Part of a small language model's weights: 1972 steps.
Each number is 128 + 32 x the weight over its row's rms, rounded and kept within 0 to 255. Layers, rows and columns count from 0. Numbers have three digits each. The size before them is the row's rms in percent of the matrix's.

# down: layer 2 MLP down (transposed), 1280x320, rms 0.081, rows 950-996, columns 64-127
# up: layer 2 MLP up, 1280x320, rms 0.0968, rows 951-996, columns 64-127
down950 094:054133182131102176119123149084118136130090064121135118183161066175061095131159130163096139066127116198130101117189089161167143126182117115103138169155151139118123117154184129144066128116162115
up951 104:168119114118152036161115107151130137142151132143132171154171090169147157145138110083164124156149099157100133102085143200125173137113167082089157147165095145123061158122137141141149150100134132
down951 100:082115108090151177074179173114074129157141099123127077121155092118168102072156150177077144172083138150085100188147141156163121097171085142123135132147092121117153121123086122142127130101085169
up952 110:096094106071153080177158146176182086147124171165079094130135159191099130085123129124131164129159100147087144117081130194054083111151075134141098135117168127122152111119131114159101164138080104
down952 098:115131153101131167101131085096127133135173051099190078157091122137052115115108061113090082087088161088156106134079154141187099131130118088074126168154171113125187118139133143154139120099106154
up953 117:194099117125165112106166129141150133166062123107146197159174150142119140082107109150171138119135116120112085178143136067109140060134061151127130125121103105141193139091160153095124100112108119
down953 115:180088139139156112153056082096130124129184068077092154119137128117139101137164159070165128128118167129094165100081188065085148075156166087111163153141161084109163095204088176089120084104121167
up954 088:093093163150110116050152134173205114192127093152120141119084112140111199147127082151128151143172086082150162178116143176085136133128089151115128123087120111153112089103113192137097119140163130
down954 095:094106120130137127137176148158136099145199073141166098107088114105150124137171179117138120166125172188115186145102181164140149144170144101160104142109161167117105127133141131181104128111182166
up955 104:137162134148084128145150163081136142109093124139150185182151112111081182062098135136110105202132130170092119138132142071132120092150162109110110129125090165108112102155158167098159191160166085
down955 103:070084100132047114088191074150136115017112128144124143125115120211113141133117150134138119164142123137187108077153154160105095132102096114127112106077156132118156112142124095131140094135092130
up956 100:101099146127089148129142147083153117122120131159196132131046137092168092102100134135151167149082128099107157120130166127177147156134065164080151107142119169100140139104107093165181094180121132
down956 091:102162107100120103082145151145082147151148135148039108107190163142135158156144096169124117176170199163124085104147149124130132038127107137185108133120057097156092124143111132080068188107137130
up957 127:115163108147072098157144141117118122108075139091145098145170146134115170207113163070127119099198177091160112151168101125096109090150098120112095139115121149108135111113161142087135126123152107
down957 124:141125130132124151136144195180132076136133126104102134152103096111125219112110079152139088102138141174199176161148171188169139177134141114144114102108075079100092131129139015104117104105133115
up958 110:056136098162126113114155144112110125194097083202148181139203149176155056118076158160142207157146075145149145120164124130173157126074177150074112192173109091135108140109126115149127099131139138
down958 094:158109142119144139100043080131172132101107217037120137106078160139111151129098066128094094069134126087073093122085144147082112158182108118158136124113141151144141122147192112064092112100098109
up959 106:122106167142103073156107098136117153130080112154120089213149125078106096132119115147138090146125145182071155133133143052184122105166171087075123159159127130182101130117107139193132116150119139
down959 095:157113079115095181114126156095165066108152127125186141154124183099124161148116142113121152178148087118133112141112143084074153147078094104121165098046149135016120152166170154165096115112100116
up960 089:121157149116131115153132079102142112146133114119145076163144186105155162169146173085100167143151088154131110072123144118132108151129122129150114118198132133108078123131091149132127139116109094
down960 097:152091128165122197191109087131112107127121157109105165142123152135066069135150146192133115144142160203136108174127103170186111186161116120070058129087117158172187160125139106123093143111111113
up961 098:116153116135195125143112125082135129148127172144080174103157119176199153117148145143096127115072162153075124121161098049156085133111082136116113126095149134144090122124172114112183122155128152
down961 104:094125165145130157102107142129099123085163105101153083105119193098065137137139176151059097144139061130129103099158158146186136144116133113099133123112118081134138153214142134147155183098186150
up962 111:059109120137159113149108099154121139123165059066105110104099150146099150084120170158165077069168087134123120097098121149146135176110116145142189124098158090096124041166162136126145164156138146
down962 111:130156130106111113141091080128102063109144115155118113116071114118186135136169117109104098123114143140102136165182097163208113139102112138122096125154118074067190111157131132108052127139092114
up963 086:095143110188085138113075154188175141139151108084088098144077119136106099124132115152129198152142146126132171128166128103121068134117108073091130121125218095112139142136111102117174107175164165
down963 097:148145096064139120104167100151082114150174169123137131056159102124147086146130096116093114119091084108192130229115162143107096140106148141174126172153123119117133134110113106045104172171096139
up964 093:170142081079112063165105120091137111162137181137072117181220082170144146167051107054154095087180104121106140084180086135129130098134135165098062121140133171154115104098111131143129151121144160
down964 097:106116145144133187137114176184187124108152110140085142078144147175099140138138137122109103147135093138150106136114127140102094130103107131104072131096107072092137132167081130092067133169090124
up965 095:124117143127138059105106128122134105226123099170099207121101162132080109162119191059088081123160118175138083100104087143178103096119158137152084113093104166059159121149156131167131097063108105
down965 101:162126169123104140134216178127166124152166108115114152136144117106104144141135106162078110135120091132145128151127076075158090106103124076139172170080156085126082145123120148178141169079170159
up966 093:097168121151092118178145102046135140059138106164138137103085156112104118139151150163145167134127131137096099113135145139152158176141091129137156044082090106073107107171155114102097111119125131
down966 093:181155148077110114078135083153166149198155114135177212139099121156077080125149122182154110077159143107123132062106137099125149139101148159118089116139110082170141146069123152128138116136128153
up967 089:087216105097107064097128120116157149180181141122169156075158133136103124136132113108145135165136096178094113112190146143028121180048142149106105104125199108129120101167153201113143122173149165
down967 096:136131113154140161089074094127090122055080125067065162091139149200145133173152150156128164101170116132121219106144110117099164169107077105113155111083169114140147132063140146069103152136148078
up968 110:159164065167105140116114160181104173130105122109129226153100116105171097089129075189111111120096133107124134134103154145187114103132153178107174157130153102137132177108095190147127102091109071
down968 116:155142124152093133180140195139085125096082151162133175133163154076127139142123106139098147116073132173142123067145123140126080135164153136110158144204139168173098126111150113122116155125149169
up969 103:172146105137171211188154167208147176087134120095104121131104164122110121146103179157124147146161098136120158104122145141143161171138107112098114108120064166092107124120148096099143066146146115
down969 098:123141137138116124148101094111108143187171077129080154057075107152148149135077158146090159144110148165159097086073184103096126119077095106120125149127058091174164127171120180180141153144109147
up970 151:079109120133159134203148217106171087151157182062151123147102115146084104100152185121149120137089144127136146116128114089111143136167140166082126079120162131077113142121075087122140156100129115
down970 141:126129198155126086081145108134137154126129101156159114137125178125141125172157163129139125123144143078138147180156113122165120150109088129155140153104108074137125146131129105137164128182091151
up971 091:123116104129114103102110104131114089081108149151162109127179137101147117153085131167153200073123178205143208171179050162142141130104068169128153115127146117120072153119120131113101177138121094
down971 100:205145124121124144128148146117102143093210075139137171116169113141061147138127119156109064156165158159070139142188100117158094098176164110119133137141151171150098108138107140118155134133089163
up972 096:189095118097176117108160171111050093135131120110127134175155178102139160089182103129141143067143137128155156141140110170087176087149144134072130112127113160084084139108148137107145128116142102
down972 096:107188117157116095164153029119091114155091141052108138119146167117136138142120200099168141103140095106095109129172148121128138113113080088096153142128184144102194151077118141150181085123172160
up973 093:153162119084185095105097152147065148089114139123123122115088166119094200121141111085134118114170191130133123193095118089074170141194126145165122131126110129127156101136140147141128138105082102
down973 099:150134143105131110070139116051077093085175150078086176186109089134149174118131152153075096118183114128054139125128224134117134163134077124099089133135180111127118179129106082126110086123106191
up974 107:127119152129065162143163151115170124056176113168172102162149156086137075136153166105072137047120101188149169136132094132100125159106175103121202072151110195076169115178053092162119126147095086
down974 096:129163104125166107112164122161168175175115133124161154099147135099069173142118100148174118176142154074114070175110136120140160112135109136165118127059161122175070126138171165111182125112138109
up975 085:094084145077167092113127191137112124089155117192083124168163160146101094094140109177174172109158140134045184142147109136084116086058110125132124161111099149075040149135175101154145146093168140
down975 088:094093103124072135151126077072186138147124165064184152063129095121101104185134155116091131079112118122185053114084137118105148099165147141134122085096135113157198088108120090098171117167116102
up976 102:107099139154176027175085077080122152129130168123109099187066112141070096132088172150157160143161103114138133139175121109100189156080115072160128078088113131145099162124147102097141094163183063
down976 099:120184119094063134163132125121156133054106105115150114164110113101110094088160129109126086123152183119153166123134166116124146123087106071143090176078088207162163130121077105106131128163048145
up977 098:130108138064130131151113159105155134160202134156102179142068126158101101125128158162106133105161121141184117126154139137105083189088144121088127146149132122110117105107191135115120160156156118
down977 095:061066162118128116156169141232101156140116120093150106164186120091111140098120119092139113143150100132160105121099118096120125075141143098114128158188145122130133106131070103210114138156091155
up978 114:139097139124147176193162097104146063163111090153157107171160096128134097102126080046105119107099103129169101111076097160098141091195146125190120102191137144141120137134117109188097130187180134
down978 109:192156125139150116134107160125081109120147156117164113178108085092167112220142152027097125096131149079093140079147153130130123150047123106161126118076121107119163157137078157127151141120135185
up979 104:160132092188141123062138106103144138127100070133135094139149118174113090081178066137134107108117146190041135115149090106152189090091144151109151175147126137090124120140099138197136194109104156
down979 104:144133096131109149186173194185130168157125102142158086173130114121075148112090175132128109140139131137112137174081139149117100177139139191094071076057143118158092161114167116090125089149173089
up980 127:161095046078158123160156105123166130088085134220120130115133100114152139148160160127092165143124065114076122103119138129128164077097139166097157160127106143174166105224111111082150099172117156
down980 128:171105127139076153136151143134180183142137083202154111110136167123124141072089155156076139112111094116139134138105140169140097166138150156126112123130135096122024166099174089097134166156154139
up981 099:087199170118130092137154125113172110195144100127106145120128145136108078125109111060126109125141209168199130135163119139094147150161087125163101092088131127124090091156127111159083161142124192
down981 111:057146155116108090116106136148110071188110118169104160097090103098160155121132125114133139118157184211113141163134080106106140143157151101109142130098146106111161110190128154113149065078132131
up982 110:113160085052199106082112108102183103122123091175094155109073121167116168171098193159102127098183098137118113129131094120101081113062090096035123087120142207081060104102122131183124171111128064
down982 108:113136124152181147076151096055173114158138177111090151101117103177162140172135094124093168142138218104119125097059126125155129102110141109132143155112066125126063114067124185072103144062147102
up983 090:145133139102157171173172136137150154126140060131112101141193112148031176140182162185082105121112134140093133129111135143052100155110091139108096160100089123169113127160193168139141174188136103
down983 099:081142111150090079134119148154176202137135119092131120162153120073195074155162089136213142157106132107150065094118183065173124088129173082162142123173176123134126103107108122113119080114115139
up984 092:110103131100135062118136134238118123153052111121081153113117114151152108134129099156165150162165126122116157146142125155085100109196102105108127120121134111125082131122125108175095070121168066
down984 096:098136096094116111126143111160137153118133157138145100101127135063159125129133154079133138112087160117182137126127214128147080127127075109140149079122157139114173128104173103122138131107149173
up985 081:134114147067138131167123183103078051129148190142123150142150128135160157115108102142131113169080159092104110067113160134184120083102144143079113147199085121149184127176126058071177091122146158
down985 089:151147133162115128079176123072111180128115110121122104095119137163130150083146139120065147106159088149153119086160153132107125149199151087141127109122149106151114147054131159131101158063134097
up986 127:166092127120159059136116134109152081112154169174114160255092075134095153133134123124170194110105135115112060108147130144105150103104176149132190126097149157181162149128114149160140139157160124
down986 110:206146126130159115170101130131119122140143095091091155124106128132089142183146080056144170155085130134097182072152149108131142092141093119164128137116095119151142100077148171129188116098171105
up987 098:129140129153101129118149147131154149182115122203114158065090138152123108139142088133111139090149127119122186141134097110087143084159110148117121101086157091119120123142090130063169143164139066
down987 102:144096156099141090122053126147127168097108136101149154150180088104082161154081158122168129115129078152149082163104075101138121170145083105101098140130133113100176142159136148146192095133162144
up988 092:139095108130154120134135110086197152098134124191096105136141099135213119114121116123181142137112140151028118097167160154167109149170096146120079159114171166116196198144152071134135095115143179
down988 092:150148182119154139107179171149165127193167159170138129091117099103132180149171140186120097111205123105203107165058092132129149112114090119171153150140030112155090140113111094090146124105139095
up989 089:116186082105119118111109140069136197115120144137129130116169152144154113098112180147129157117055086165112167122150101123124108083156135137085123099177142117089203122096113103125082133069094065
down989 096:164140084176208089134122189177128083103133133113087046067186117173160157116159128086122098119139175159111110138101135184122145096153147103107094159142128124129123107131160151109099104124176138
up990 109:127154151089136082143202141141130118150115093145119141137136146167157180141100101145180143108122118171203166120147125112129144116100144127084140176113082094123086111143148160160106172108147128
down990 099:179125128158182126152096133129136134143116101100165074179135126101116081200201143091096172113063107088069124129123209093172135151123099146119145102131067138101156112082108135084163115111142106
up991 103:091177105107135111104131128151087155112100142117148087137133155121093105133190111183154051115159093130138174130163116136120153123112180170064204146126093113145134147131115158131143111136140107
down991 100:189096140107127144128144160126090151183128150122093158124162143153088166081152155096100173149124202093091142079077162196137093119144126122134063154110143143093134160143151141132081140147142137
up992 080:086115136088013128115082183100125102212152093141151116121130165138139125086167102154112128144143137180080150124137143149148164147169131115070139147142097203202126146105091073132077133115126105
down992 097:134094116056061115106135077121137144153116156176137122163119110096152087112101182154126116114126125189148074164153047141080147152120100223110143120140151113092117154137133104082135161191165147
up993 106:094160142203115106134092137149107086138125117147069097181122134153162120125064084140131141118109117148196133138078093121075107131142141136069142116102146201101108073130138102150127108216124120
down993 108:177134155159106127081187186149177162124169110149142153130142112154115099117126114154153129139175185119140189113175099146135135090115135114127125148175096169177136163101126125125186098134122069
up994 111:078107079115157080131096109140137101155120142122116079163080132144170134074149199118102118165148110165187113178102215169110102132092139112129084150193133224110109180159192060177112121176140193
down994 110:113101176176093167106147077122132097130096165140166113162154140141127134137104169177137197102129193094086176077137140091076105122198136124160183098134146116122126163114098171142109086177094105
up995 087:122154115141122150112097162161111093201121065072174173123166143093146173107145131119171094120157104129078116125178096090129148167078100128194124093133129133088119102145158112098123164094117091
down995 105:116134131109149125111124164139156124131147156159106136105063170167139105128172149138172138098150155114165141091121103241151121173129094128121095117023158102117194119050155106141070160153195128
up996 081:128123141168148120094116111110142134135131172172140132161145141083166146117139167128111094175079172150167133156140128158186189105088101170106059142148090133118162141128078084130143051124122106
down996 093:138130124122142170157114122133122166135131184131173131138120161104160175152123079130150128088154115169057111094115146125106066124101099149154153113096105087143095121149182155140108140137101141